Weights of a small GPT-style language model, trained from scratch on English Wikipedia: tied embeddings.
Each number is 128 + 24 x the weight over its row's rms, rounded and kept within 0 to 255. Layers, rows and columns count from 0. The size above them is the row's rms in percent of the matrix's.

# layer 7 MLP up, 2560x640, rms 0.025, rows 1121-1173, columns 64-127
size [102 132  97 109  96 100  94  91  94  96  96  99  99  98  99 112  99  87  98 102  94 103 104  95 117 103 103 103  98  99 103  95 104 100 105 105 103  93 108  93  99 101 108  99  99 102  98 105 100  91  96  99 100]
[[ 88 123 102  95 137 123 141 116 159 141  95 126 105 155 102 139 105 111 150 148 162  92 145 140 110 143 131 100 104  91  77 110 147 109 162 136 151 168 133 116 114 115 166 117 129 135 153 170 144 144 145 116 120 126 152 120 157 129 103 116 165  98 131 160]
 [ 54 125 158 117  90 192 108 110 148  94 111 143 114 129 132 160 123 153  66 100 123 164 127 111  80 111 122 179 122 126 145 126 106 117  96 119 165 144 164  90 187 142 124 131 157 109 123 155 156 127 158 139  71  98  99 149 115 123  89  91 111 170  94 130]
 [127  98 154  55 117 151 106 121 137 119 135 122 168 142 168 101 114 154 156  98  82 146 124 125 105 114 174 147 141  99 139 108 104 115 139 143 154 142 145 133 157 163  86 131 131 135 112 158 156 124 107 138 144 124 152 173 137 142 127 138 105 142 119 177]
 [108 105  97  99 126 113 153 109 126 166 104 141 141 154 106 130 151 161  98 127 114 162 149 120 116 139 114 102 142 117 118 132 120 106 125 128 154  80 126 137 145 143 135 110 154 115 133  78  92 140  94 144 141 118  72 124 161 111  97  94 158 116 141 159]
 [144 125 143 134 110 169 124 169  86 132  87 169 133 178 126 147 132 174 149 165 136 123 120 141 123  93 141 166 120 177 122  97 144  91 121 140 123  91 131 147 126  77 157 124 144  90 125 141 156 133 155 143  93 167 141 130 107 158 109  96 151 106 114 145]
 [119 143 162 125 154 131 142 102 111 117 107 146  71 115  79 129 123 168 171 138 148 146 125 172  82 143 116 103 104  98 124 153 122 139 166 100  78  77 154 135 124 144 104  85 132  91 105  71 123 106 143 114 129 148 140 159 148 122 107 125 154 132 122  94]
 [112 153 105  99 115 108 137 143 126 132 149 148 135 102 140 129 111 140  99 149 125 118 165 113 143 195 128 136 109 146 112 125 119  97 117  78  96 126  88 114 120 124 142  58 138 131 136  99  82 105 112 167 120 111 139 127 117 152 111 137 139 155 160 105]
 [113 122 122 136 120 136 107 164 115 141  88 131 101 100 182 111 138 104 112 123 146 138 165 171 155 156 179 140 129 135 137 145 137 177  94  88 126 107 125 120 149 128 148  89 107  37 194  98 104 154 130 138 125 124 115 128 140 185 122 116 147 133 121 109]
 [158 133 101 158 183 155  94 130 122 143 170 130 119 107 125 140 163 189 124 116 122 155 106 135 101 100 132 137 109  90 138 120 118 164 102 121  88  63 101 103 120 181  82 134 116  97 156 123  84 114 135 121 113 159 100 117 127 109 131 130 128 135 138 149]
 [134 131 113 129 104 142 134 152 141 133  60 138 122 148 137 146  94 114 129 177 139  93 140 124 112  93 127 144 118 122 137 134  78 118  98 142 155 150 175 138 117 149 156 106  97 167 132 152 122 129  99 114 142 149 127 177 187 110 124 144 107 148 155 100]
 [180 125 141 153 102 168 163 113  84 115 140 133 134  84 110 164 123 154 136 113 172 119 144 118  84 117 149 120 151 153 173 117  86 133 152 144  87 134 156 128 138 131 131 117  96 118 142 128 114 126 124 126 149 105 154 104 117 163 159 158 136 144 127 145]
 [141 117 148 163 149 147 132 151 141 135 152 140 146 132 142 121 139 106 147 118 181 100 151 110 149 131 149 125 125 114 162 144 149 108 107 117 146 145 175 135 160 125 146 147 163 141 138 156 134 133 140 141 149 109 113 113 160 143 112 150 123 164 133 112]
 [149 126 117 108 125  90 128  75 115 136 118 107  84 165 140 166 122 164 113 130 107 130 151 146 143 139 160 125 133 120  98 142 125 128 118  91 144 109 131 144 138 117 154 123 116 109 153 135 105 133 136 121 115 168 120 160 138 114 143 117 127 121 156 108]
 [ 99 126 109 142 102 174  93 130 132 104 149 133  99 127 116 123 176 130 120 167 125 123 120 150 128  94 128 122 159 103 123 146 120 142 146 155 154 108 104 162 129  97 113 116 101 119 126 118 154 135 109 120 122 144 158 160  86 100  74 148 141 182 128 112]
 [133 111 103 167 110 134  95 125 118 138 171 109 147 126 113 163 112 130 121 118 144 114 148 108  87  98 116 119 140 151  61  94 130  98 141 133 131 149 149 109 136 135 153 159 171  99 103 113 111 139 122 168 169 179  99 156 130 116 121 138 130 120 119 127]
 [148 158 157 141  94 118 121 143 143 138 112 175  90 112 109 119  91 122 136 131 149  87 204  88 134 113 136 190 112 114 107 106 102 120 149 148 128 132 151 161 116  99 121 113 121 137 142 143 124 144 126 143 139 127 113 117 128 129 123  91 132 106 129 127]
 [112 140 152 113 107 111 163 144 151 110 137  99 144 115 104 134  85 153 117 121 105 147 130 118 102 115 148 127 145 122 109 113 140 148 142 148 113  99 125 123 158 103 124 121 138 152 125 128 129 170 129 131  80 128 114 149 119  75 145 103 134  86  95 152]
 [117 147  69 106 128 192 109  93 108 138 143 116 103 128 137 102 150 138  90 125 136 179 138 135 143 161 142 117 191 138 112  74  91 123 117 108 147 140 133  66 139 114 122 154 192 112 139 116 139 175 124 106 100 120 129 145 132 138 104 113 153 142 142 120]
 [ 98  98 113 165 159 108 137  94 142 153 143  97  78  92 147  96 103 114 159  93 151 103 132  97 103 130 114 118  93 120  99 129 101  92 146 135 144 112 131 146 121 111 139 167 133 125 111 106 113 215 124 138 121  76 114 105 152 130 150 109 138 119 143 130]
 [115 127 143 123  86 120 120 155 141  98 186 166  88 128 102 128  93 109 172 149 124 151 141 147 115 135 106  95 116 102 140  98 140 125 137  89 125 123 176 158  80 117 142 152 125  88 125 138 151 107 171 150 117 113 161 146 156 143 117 143 146 134 139 155]
 [146 163  87 123 117 158 106 144 155 157 139 106 143 130 110 139 100 104 118 106 118 129 137 118 154 112 144 156 132 173 116 122 159 144 109 126 156 119 121  96 125 126 145 151 130  78 154  90 104 153 117 141 139 109 149 132  70  90  76 131 162 124 113 130]
 [138 109 126 191 115 107 122 117 154 133 168 126  97  98 136 131 107 149  94 149 144 104 163 118 161 129 123 148 165 155 122 114 137 122 151 128 169 145  90 129 104 105  82  94 130 146 117 141 123 105 139 188 102 160 142 186 172 106 112  80 124  95 113 163]
 [131 108 139 121 158 166 140  68 134 157 130 137 111 133 115 119 132 161 145 171 136 140 148 117 181 135 128 175 104 112 135 136 145  98 139 135  74 100 185 118 141 191 141 137 135 149 131 106 113 101 135 166  89 111 169 154 139 153 121  90 130 153 116 122]
 [158 136 127 153  91  83 148 114 158 113 172 123  87  77 140 115 129 126 181 156 113 170 147 115 149 150 115 115 144 122  84 113 116 149 153 130 132 154 150 127 101  99  99 129 114 143 124 128 108 138 129 151 148 135 117 130 192 139 132 129 129 108 153 143]
 [117 128 136  59  89 143 112 164 126 139 143 101 167 157  76 169 125 155 149 116  78 135 121 123 136 144  97 119 136  71 138 163  91 101  95 103 107 132 115  86  93 164 146 135 135 108 162 127 143 159 107 125 123 100 100 140 109 105  87 118 153 147 147 134]
 [138  97 125 135 147 156  84 136 131 137 133 187 118 156 130 150 155 125 105 166 160 120 136 116 136  64 111 126 103 114 150 149 107 152 115 173  88  99  84 122 154 118 160 115 114 149 151 110 140 129 129 108 143 117 113 160 135 134 125 118 124 137 108 147]
 [112 110 108  63 103 116 157  92 181 143 133 102 148 121 138 139 162 107 150 119  74 113 151 135 155 146 126 141 135 124  87 134 143 148 111  79 129 142 193 124 129 119 142 130 136 108 131 132 123 133 111 129 125 115 133 151 132 107 129 154 140 155 156 163]
 [130 120 154 137 129 160  99 136 109 133 131 169 151 143 146 135 145 152 131 136 127 146 142  98 134  89 107 129 150 121 133 140 114  39 142 131  84 122 149 117 159 106 118  77 157 142  70 122 108 110 121 135 136 121 115 145 114  88 185 106 166 156  94 117]
 [121 140 112  94 127 125 116 116 119 167 108  92 130 123 131 141 121  89 126 125 120 116 147 141  98 127 119 134 138 108 107 126 113 128 106 102  86 147  91  65 119 119 139 115  75 113 167  92 109  85 123 162  77 161 151 135 138 121  93 130 153 119 139 135]
 [111 155 101  98 148 157 136  97  97 146 103 146 133 153 124 146 129 101 140 131 141 129 120 120 121 115 130 154 154 150  86 146 111 128 112 170 123 149 121 127 107 138 131 112 132 148 125 140 133 144 121  92 182 121 112 120 117 106 120 157 139 132  75 177]
 [129 148 121 154 102 165 119 159 187 150 138 139  88 121 137 134 140 106 157 166 151 141 148 140 119 117 134 111 148  95 128 175  83 121 143 132 111 118 162 144 137 114 193 124 146 118 126 133 100 102 145 154 143  94 110 154 130 169 141 127 112  97  97 117]
 [153 133  92 146 155 159 157 159  99 171 135 146 101 146 147 105 162 130 165 157 141 168 123 118 101 165 123 111 126 141 140  98  76 135 138 156 105 143 139 120 123 116 158 111 146 112 169 139 138  89 173 150 142 126 163 132  88 138 122 160  76 153 119 112]
 [166 140  89 161 154 103 181 121 169 134 101 121  96 128 160 115 169 117 128 162 125 145 139 122 152 119 133 152 124 125 130 174  67 140 142  93 144 135 179 118 138 162 135 164 142 157 156 120  84 154 135 118  95 143 113 151 101 110 127 169 152 140 158 145]
 [133 132 105  97  92 101 140 162 165 150 101 114 120 116 128 152 155 126 121 133 126  97 127 104 138 160 129  98 144  97 103 126 152  92 135 160  87 138 108 116 139 124 148  71 156 143 121 104 108 130 146 153 101 170 104 137 148 108 129 151 100 143 126 144]
 [120 148 156 134 141 103 140 181 181 107 149 122 127 102 147 145 135 148 121 146  95 110 161 153 161  91 141 142 116  93 165 189 121 114 159  97 123 111 112 144 136  98 139 119 120 169 106  81 131 135 103 143 103 162 143 138 170 147 137 112 108 170 114 162]
 [ 68 167 112 124 119 137 175 135 121 177 129 138 130  93 161 119 129 137 168 117 154 141 111 124 107 128 127 115  82 125  65 195 139  79 183 143 128 117 116 135 123  84 149 120 166 124 135 118 141 124 109 144 148 131 154 147 107 109 107 136 122 161 132 119]
 [ 89  93 112 173 123  99 134  74 154 156  81 130 107 120 153 120 113 134  95 136 103 135 125 136 164 133 122 146 145 108 133 135 147 119 123 154 197 157 182 111 149  81 129  97 114 143 105 110 114 129 164 134  95 118 136 144 139  84  94 156 124 124 137 145]
 [185 160 113 144 139 137 158 123 141 135 148 159 130 203 100 154 135 118 134 155 162 146 106 114 107 133 155 130 151 138 140 141 126 139 155 102 159 124 152 124 112 140 146 133 145 121 104 159  89 138 102 100 128 109 134 154 117  95 142 135 137 104 124 141]
 [135 116 112  81 116 123 126 139 120 147 151 138 160 155 137 155 122 126 130 121  93 107 151  98 115 130 147 105 162 177 111 149 129 105 132 123 109 136 128 132 104  87 167 132  93  84 124 115 140 141 124 171 134 143 140 121 107 113 117  96  96  83 146 128]
 [167 142 120 105 151 131 119 145  81 111 134 116 180 132 155 143 128 165 121 118  84 164 154 139 105 156 101 143 117 113 129 154 139 137 136 138 119 164  92 110 112 151  95 126 104  76 156 177 146 139 130 138 118 124 113 143 137 125 130  86 115 153 109 118]
 [ 83  99 116 125 128 119 160 124 104 152 113 114 114 103 114 140 121  88 128 103 129  55 125 132  77 108 123 120 164 115  74 104 108 136  81 116 128 114 155 141 148 102 118  94 144 107 152 119  71  78 103 138 138 132 136 152 168 125 145 129 136 116 165 134]
 [151 152 178 170 125 129 136 179 105 132 126 160  86 150 111 167  87 130 125 171 168 110 141 135  67 127 120 138 144 167 124  81 156 125 114 130 114 135 160  97 146 103 112  75 142 135 135  95 131 137  99 125  91 111  80 135 130 135 164 111 148 158 106 127]
 [154 145  86 137 113 119 125 122 179 148 127 151 117 125 121 151 115 136 157 126 142  92 129 159 149 137  94 106 111 102  83 102 113 157 135 151 153 138 122  72 134 125 106 119  88 138 127 123  74 145 155 135 128 125 163  99 136 114 107 155 144 144 152 133]
 [160 102 104 121 130  54 155 166 131 125 146  97 152 134 129 126 114  84 112 116 148 124 105 130 109 143 111 113 116 127 140 125 126 110 144  93 193 113  86 137 124 142 157  99 158 111 132 162 135 108 131 128 107 182 123 167  98 139 111 143 127 135 102 170]
 [146 160 146 130 113 132 131  97 141 198 162 122 113 115 123 113 145 142 112 154  97 118 130 153 133 143 101 126 127 110  93 100 117 119 139 142 125 133 136 142 153 124 152  97 180 144 141 151  93  87 127 160 192 188 144 127 113 138 109 107 170 137 105 123]
 [125 145 153 135 138  96 129 100 102 105 103 146  59 156 104  94  74 161 136 155 128 126 106 122 110 140 130 137 140 130 140 130  91 121 146  88 104  87 128 126 129 128 120 106 132  91 166 122 158 164 109 134 153 104 100 123 128 113 121 130  97 144 155 143]
 [135 166 137  60 120  96 143 105 106 158 117 192 134 146 137 101  66 108 131 114 116 141 149 149 144 134 147 153 137 126 129 132 173 123 165 144 139  91 130 147 134 153 129 145 121 144 123  71 119 100 157 142 126 116 127 143 104 108 117 159 129 136  84 110]
 [ 83 144 141 146  94 131 143 126 126  90 188 104  93 136 144 129 132 152 137 135  74 137 133 124 136 144 124 119 133 104 114 149 135 146 147 118 117 106 182  70 125 133 149 101 122 111 156 115 123 133  99 162 125 157 149 139 118 113 124 143 126 176 133 135]
 [113 161 169 132 122  90 109 110 100 102  70  91 142 115 154 116  95 135 124  87  87 164 113 128 130 140 122 153 110 133 142 166 146 129 150 133 129 145 137 155 117 155 135 117 122 146  87 128 151 105 172 143 117 110 114 196 120 109 119 100 129 125 106 118]
 [154 123 100 120 107 132 143 139 116 113 129 112 118 186  73 120 126 166  62 125 115 124 123 103 140 131 104 159  80 125 108 149 130 101 125 125 124 127 181 162 138 131 137 135 141 133 100 138 143 109 133 166 120 128 148 127  86  92 118 103 129 122 108 117]
 [110 142 128 109 166 127 157  93 115 112  65 150 155 171 159 128  60 137 100 137 118 153 147 127 132 138  95 161 147 106 135 158 102 127 132  90 162 131 123  84 123 119 167  94 158 121 139 109 164 159  80 184 120 136 113 130 144  98 142  99 131 140 115 112]
 [130 140 138  85  89 136  80 123 196 119 118 116  92 176 123 112 143 160 115 156 156 137 142  99 150  86 161 101 138 121 126 119  87 139 128 142 134 155 134 147 166 153 145 173 145 134 123 135 125 154 135 124 111 155 135  98 118 124 111 125 139 140 135 141]
 [173 126  84 113  93 158 143 139 154 137 164 124 115 154 133 154 163 126 109 168 140 129 142 109 116 106 122 143 128 167 124 142 169 124 132 159 140 130  72 108 146  95 124 147 132 148 144 117 155 126 110 127 149 120 142 132  81  97 114 143  70 142  99 143]]
# layer 7 MLP down (transposed), 2560x640, rms 0.0243, rows 1121-1172, columns 64-127
size [ 97 136  97 114  91  99 111  89  94 106  99 106 103 102 107  97 107  94 102  99 103  92 103 103 111  97 105 101  98  99 107 109 101  99  94 100  98  91  97 100 106 100 108  95 105 100  93 103  98 103  89 103]
[[132 108  73 130 103 101 133 120 190 127 105 222 155  82  93 109 153 143 135 117 123 138 161 121 137 114 125  99 144 132  98 141 129 180 125 124 142 148 146 118 110 139 165  96 119 148 175 131 147 135 118 164  96 146 145 110  99 112 170 118 121  94 134 144]
 [ 98 175 118 121 114 161 112 140 114 183  99 136 107 105 132 120 122 125  92 116 137 134  90  98 138 105 119 124 115 156 132 108 120 138  66 133 136  96 130 120 142 149  98 128 135  91 105 149 135 122 136 168 108 134 115 141 118 139 139 129 120 165 138 142]
 [113 120 128 157 163  94 164  84 164 112 118 122  60  99 112 159 123 170 140 146 123 120 137 137 169 151 120 117 170 140 120 126 124 143 151  98 115 133 123 136  91 109 107 127 115 128 108 123 113 134 116 107  95 145 116 125 107  93 134 126 118 120 150  79]
 [148 127 110 148 112 140 125 144 105 144 200 107 123 122 118  97 178 166 152 101 115 101 136 161 140 143 105 118 123 113 172 120 111  80 145 171  94 112 170 137 102 109 125 125 109 125 116  94 137 177 144 127 116  82 108 139 133 130 162 136 102 146 140  75]
 [116 172 125 149 147 119 162 102 136 125 145 159 164 125 178 143 130  99 137 164 116 105 118 138 142 143 166 111 125  95 150 122 146 136 152 104 151 185 106 161 130 166 176 114 162 112 160 107 137 106 139 131 147 125 130 112 133 125 142 130 142 139 154 161]
 [147 133 100 140 102 170 174 140 105 142 132 133 124 107 120 101 128 117 102 140 123 144 108 133 147 114 169 158 113 124 124 125 117 127  62 144 130 118 129 132 164 130 121 131 154 105  92 146 102  99 115 181 103 102 154 151 103 129 130 178 121 131 114 138]
 [118 105 188 141 130 143 102  83 125 140 133 127 155 145 135 135 120 161 117 130 108 129 149 139 147 118 160 119 138 128 133 139 133 106 102 114 143  98 134 109 116 108 130 100 163 169 139 111 118 127  70 140 104 156 119 121 124 137 127 110 120 151 107 116]
 [192  97 142 157 149 122 124 115 114 133 126 118 105 157  96 135  89 102 126 114 122 161  83  91  74 101  92 110 109 106 112 174 124 127 147 127 113 134 127 147  93 130 127 151 147 118  58 161 110 141 143 119 134 157 136 144 159 116 180 164 133 125 109 128]
 [115 125 150 143 111  99 130 137 146  95 117 128 150 169 139 139  95 129  95 100 122 123 118 111 143 165 170 147 167 118 131 148 115  74 149 130 156 149 123 166 120 122 152 126 113 166 155  93 103 173 120 173 148 135 113 173  95 126 140 138 129 132 135 138]
 [153 136 142 117 110 112 163  98 116 141 130 142 101 143 143 122 148 135 119 120 112 107 138 117 126 122 146 108 113 137 159 148 156 131 114 103 116 162 117 112 157 148 111 135 126 131 122 125 146 129 124 137 108 133 119 147 113 131 120  78  83 163 126 112]
 [116 145 144 159 138 145  88 144 164 148 155 139 143 136 140 112 139 113 131  81 152 174 125 155 144 119 127 127 145 117 138 140 116 114 130 131  83 153 151 143 141 144 139 106 154  98 165  72 113 135 118 138 112 121 129 123 120 109 110 144  98 128 156 119]
 [ 99 140 106 137  90 117 140 111 125  90 157 134 129 103 129 128 106 117 159 102 114 142 135 118 162 115 139 111 120 144 153 114 149 155 132 127 103 163  98 120 101 119 110 117 147 143  96 114 163 120 178 107 129 162 120 141 140 106 181 113 102 121 147 107]
 [141 139 134 202 113 136 143 168 126 106 108 158 151 137  87 104 119  98 118  93 155 170 124 112 132 100 100 156 108 148 145 117 172 154 123  75 137 131  92  91 128 129 110 109 123 165 154 133 128 147  74 125 168  96 154 114 139 122 139 128 103 136 117 123]
 [130 103 100  87  97 125 119 113 156  87 122 103 114 149 116 107 144 126 155 163 152 140 127 107 155 196 109 130 138 103 117 135 153 128 116 125 119 120  95  90 129 150 152 134  91 150 120 153 149 122 187 147 145 166 133 118 104 141 136 106 101 117 123 129]
 [146 146 171 139 129 126 159 165 137 130 119 118 119 110 114 108 153 156  98  99  94 132  86  76 127 115 165 140 123 149 182 116 112  93 127 142 149 165  87 168 160  83 171 123 132 145 155 104 124 160 131  92 141 124 134 123 122 147 143 112 125 140 107 112]
 [123 133 177 119 115 180 150 182 146 147  99 157 142 129 111  92 120 127 131 114 148  93 148 147 131  89 118 126 121 117  87 135 137  72 150 113 129 109 151 188 150  74 127 132 111 151 145 146 109 101 173  84 124 143 157 117 110 114 154 147 117 143 115 137]
 [167 128 121 129  99 131 140 118  98 116 106 138 123 113  85  89 136 164 102 154 157 115 149 113 132 132 131 138  86 106 140 130 145 116 131 133 101 151  59 126 129 165 123 126 134 117 104 124 138  58 107 163 165 143 113 117 141 156 139 131 110 140 121 154]
 [163 129 125 129 118 119 142 120 150 158 139 104 149 165 125  98 118 133 143 104 143 123 152 120 161 121 125 145 135 159 137 127 147 131 154 124 141 104 124 109 134 129  88 120 109 115 113  84 128 150 150 149 143 128 144  91 152 151 107 148 109 107  87 108]
 [139 102 121 112 128 127 117 137 168 149 141 172 148 111 139 137 143  81  71 138 104 121 114 110 153 121 126  90 137 125 174 134 135 125 106  92 126 153 167 100 123 155 140 127 144 164 155 168 130 118  73 100 175 136 123 132 175 117 118 130 113 141 150 128]
 [147 132 176 118 127 153  93 176 128 121 135 120 173 179 117 110 139 103  78 149 132 137 122 145 145 103 132 133 111 124 116 119 101 150 163 108 138 124 146 135 142 112 129 177 108 170 159 156 119 144 100 141 112 111 128 157 131 116 120 126 138 115 146 132]
 [145 133 158 146 112 120 132 121 110 124 111 139 113 136 124  84 160 133  96 182 140 151 129 130 135 108 147 105  72 112 113 164 114 108 125 106 107 129 135 109 101 164 163 107 109 150 168 179 131 111 104 114 133 151 114 143 165 146 130 177  77 167 152 146]
 [112 152 140 170 154 145  90 109 138 103 104 119 141 132 117 121 161  79 118 128 120 121 113 161 150  93 130 156 100 150 101 139  80 103 116 139 120 114 141 129 138 141 147 120 129 136 165 147 147 126 129 147  80 127 112 133 145 142 131  96  80 101  87 125]
 [107 154 143 163 114 140 161 132 109 169 127 102 113 126 118 123 126 127 134 117 137 122  93 131 131 107 129  84 114 138 147 110  86 139 174 137 128 141 127 139 129 148 127 119 106 166 125 169 177  90 160 101 106 130 137 140 161 162 115 135 131 109 134 170]
 [ 95 109 133  86 106 140 107 131 133 153 109 134 170 145 137 111 103 112 104 125 122  71 128 127 119 125 153 166 111 147 145 143 119 111 132 125 132 120  77 100 125 126 155  68 127 125 159 138 170  95 166 121 131 125 112 127 178 127  99 112 102 106  98  99]
 [115 100 143 108 114 119 140 117 129 141 130 127 136  79 101  97 108 122 160 154 145 101 125 129 160 137  90 132 149 125 129 153 103 143 129  81 142 105 103 146 155 148 120 151  92 206 153 132 153 139 107 121 152  97 124 196  98  91 152 111 107 159 128 130]
 [153 164  93 100 148  90 106 103 115 196 158 111 165 158  95 129 122 115 136 134 151 148 119 142 128 134 104 187 125 149 118  81 142 123 122 136 111 139 124 132 119 118 103 172 114 108 111 108 105  91 151 164 116 124 139  76 132 108 112 150 113  98 154 138]
 [146 102 140 164 142  90 170 143 123 141 141 149 145 155 128  94 113 132 156 121 115 122 142 174 137 162 140 105  96 148 175 113 100 120 141  90 143  92 119 124 130 133 190 109 124  95 147 127 149 154  90 129  96  98  93 112 132  91 144 146  80 136 136  84]
 [138  98 133 120  94 124 146 152 156 179 118 161 126  97 122 120 165 132 121 114 155 160 137 139 141 114  91 190 130 158  94 108  87  99 134 140  96 187 122 119 125 130 150 105 112 111 107 101 158 114 126 133 154  72 137 113 141 136 111 122 181 138 156  75]
 [102 143 103 136 114 136 139 132 118 117 120 169 105 122 115 102 160 108  92 131 138 180 130 125 108 141 152 162 128 154 106 109 121 114 139 130 124 132 136 125 121 132 118 129 137 134 154 111 156 180 135 121 144 152 112 164 136 159 128 103 140 110 188 131]
 [113 129 135 121 138  81 138 146 120 103  98 117 121 122 153 163 133 144 135 170 121 138 144 162 158 129 110 136 143 128 166 157 133 124 124 145 119 106 110 146 115 146 150 203 111 130  98  84 152 122 126 122  88 118 121 141 125 145 119  94 120 168 120  96]
 [120 114 114 128 141 102 118  98 151 118 105 121 127 112 123 164 123 157 103 110 117 133 123 120  85 149 109 134 140 155 100 131 118 142 105 132 109 111 110 136 180 150 148 136 131 119  85 132 141 134 143 128  74 134 125 110 138 127 104 163 132 108  91  97]
 [111 135 116 110  87 124 137 139  92  87  93 137  87 189  87 119 117 132 141 111  93  87 139 114  77 121 154 100 129 118 111 111 127 131 137 132 104 164 155 142 107 134 121 162 120 140 112  93 124 121 139 125 121 111 131  89 132 136 128 125 105 103 158 124]
 [125 138 152  97 113 141 143 113 116 129 128 142  90 127  84  97 157 136 124 118 143 117 134 144 112 175 156 120 126 124  68  93 140  78 107 105 107 113 113  98 150 143 128 155  88 128 130 153 122 124 104 101 133 141 121 137 110 130 135 156 144 116 113 129]
 [130 110 153 102 116 148 112 129 100 144 121 122  79  79 107 144 170 111 135 143 108  73 131 117 147 117 123 156 146  89 134 105 106 146 137  83 102  82 156 151  95 116 137  78  92 161 172 122  95 138 124 110  83 146  91 109 144 125 173 134 137 144 165 118]
 [113 119 108 105 115 112 100 171 145 123 142 142 146 146 142 131 128 140 113  93 121 128 134 152 100 133 122  90 181 122 103 134 106 127 153 105 161 112  92 113 166 135 132 121 120 117 106 113 136 142 122 152 155 123 158 107 118  81 147 122 139  88 111 122]
 [100 167 166 125 117  93 151 102 120 107 135 122 112 148 139  46 143 104 161 126  96 150 143 164 134 104 127 136  80 173 149 137 124 152  96 121 154 159 125 157 120 105 132 108 105 135 111 103  88 146 116 141 143 152 120 127 134 130 137 139 119 107 140 151]
 [133 138 116 139 132 115 130 136 139 140  99 117 134 162 144 155 159 118 125 122 100 130 116 165 138  99 134 114 162 136 167 126 103 123 114 128  74 158 100 148 129 113 175 105 172 104 108 144 132 132 125 143  96 128 129 151 144 118 153 138 102 138 106 160]
 [142 112 116 107 109 107  85 111 111 132 146  93  76  84 133 162 110 129  98 105 151 148 140 159 109 101 121 167 138 148 151 100 151 162 127 152  72  98 129 155  98 136 177 119  79 149 116 100 183  98 155 151 115 113 106 135  99 158  99 100 167 159 151 120]
 [115 134 139 166 136 127  99  95  94 159 104 149 112 138 140 121 114 110 101 154 133 154 159  99 148 129 127  46 111 115 161 173 108 151 125 131 189 104 122 129  98  97 139 118 167 129 169 123 117  84 118 114 102 122 143 119 115 143 109 129 124  73 154 167]
 [109 145 104 160  92 132  92 117 133 144 140 115 125 115 142 133 116 109 144 137 134 153 112 127 142 100 137 143 150 114 115 108 136 129 134 111 120 113 121 107 104 128 167 161 110 159 111 143 117  85 130 152 124 136 165 125 160 137 149 133 137 161 108  91]
 [139 142 133 103 174 105 129 137  99 151  76 127  80 131 113  90 156 128 151  92 136 144 145 130  93 139 137 132 160 132 142 115 129 127 106 127 117 115 150 100  89 134 127 109  81  79 125 132 124 143  95 144 141 149  71 151 126 115 137 168 119 116 102  99]
 [157 178  90 100 129  92 129 124 139 123 137 148 124 128 108 150 164 120  88 134 140 125  72 126 105 105 135 114 111 110 183 150 134 127  79 166 156 130 115 144 118  91 151 148 138 134 119 110 148 130 103 108  98 148  86 136 166 117 158 151  82 146 148 131]
 [153 149 133 160 129 153 137 154  92 153 150 148 150 136 122  99 174 106 118 131 143 136 155 107 141 104 131 126 132 127  88 119 149 158  81 123 100 109 137 124 108 162  81 115 160 135 110 141 129 122  90 117 148 127 133 158 160 145 184 156 132 117 146  94]
 [124 129 145 132 119 139 101 134 153  90 131 131 125 165 114 149 165 103 131 129  95  70 142 135 107 116 117  86 128 153 115 147 169  92 100 139 109  97 154  94 110 100 113 150 138 104 127 166 121 103 140 104 161  93 138 118 153 102 117 136 103 108  86 151]
 [159 141 111 129 181 141 170 164 115  91 119  80 122 152 138 121 162 150 163 140  83 138 105 147 111 118 146 108 101 109 168 160 138  99 155 109 128  97  91 117 128 156  95  97  70 137 135 148 128 118 108 118  86 111 126 128 108 144 116 114 126 148 153 139]
 [129 137 160 152 138 104 108 163 152 166 140 169 115 101 150  81 140 125 118 137  91 101 136 124 136 140  93 135 132 128  82 173 170 160 197 109 154 162 162 157  87 159 151 137 123  95 109 103 131 131 138 121 128 135 110 117 123 114 131 134 121 127 109 137]
 [158 124 119  97 140 125 106 140  96 145 162 113 167 137 168 111 137  86 112 123 125 124  94 135 130 129 160 138  62 158 112 134 114 102 113 141 151 170 111 102 135 107 146  90 115  97 121 119 111 200 135 167 101 104 145  99 156 151 158 111 156 122 132 147]
 [128 121 140  84 138 109 129 117 110 113 178 108 132 136 137 117 145 148 105 119 112  97 181 146 143 185 120 124 110 155 118  99 136 144 159 144 141 154  49 144 130 141  76 117 138 125 143  76 113 112  85 140 128 151 165 154 126  75 120 132 157 118 114 150]
 [142 139 110 182 209 112 144 141 117  58  96  98 133 108 145 148 116 157 113 143 107 102 121 118 125 133 112 111 122 131 102 141 132 114 106 142 128 133  95 136 107 187 121  65 169 132  89  89 113  80 144 132 147 117 119 163 117 174 152 127 131 151 134  87]
 [ 96 158 105 120 123 173  83 152 104 107 110 146 147 146 126 118 147 139 143 111 169 107 149 130 113 134 147 162 121 157 133 177 128 151 139 121 114 108 111  92 156 128 111 135 116 118 113 100 150 181 127 130 164 103 101  49  96 131 169 131 142 109  91 155]
 [ 88 141 143 144  96 174 131 139 122 144 132 144 118 121  92 179 124 141 119 113 161 137 135 120 102 124 131 129 116 125 137 104 139 137 143  78 106 135  88  97 130 141  88 145 152 110 127 139 131 129 181 145 138 134 117 123 116 104 141 102 122 119 139 108]
 [162 129 130  88 143 126  89  98  96 113 105 152 171 145 152 126 103 115 156 131 108 109 107 159  96 138 146 123 149 165 149 124  94  77 141 141  97 132 116 102 141 127  91 104 155 113 100 160 130  78 154 128  94 135 134 106 135 118 149 157 127  83 133 136]]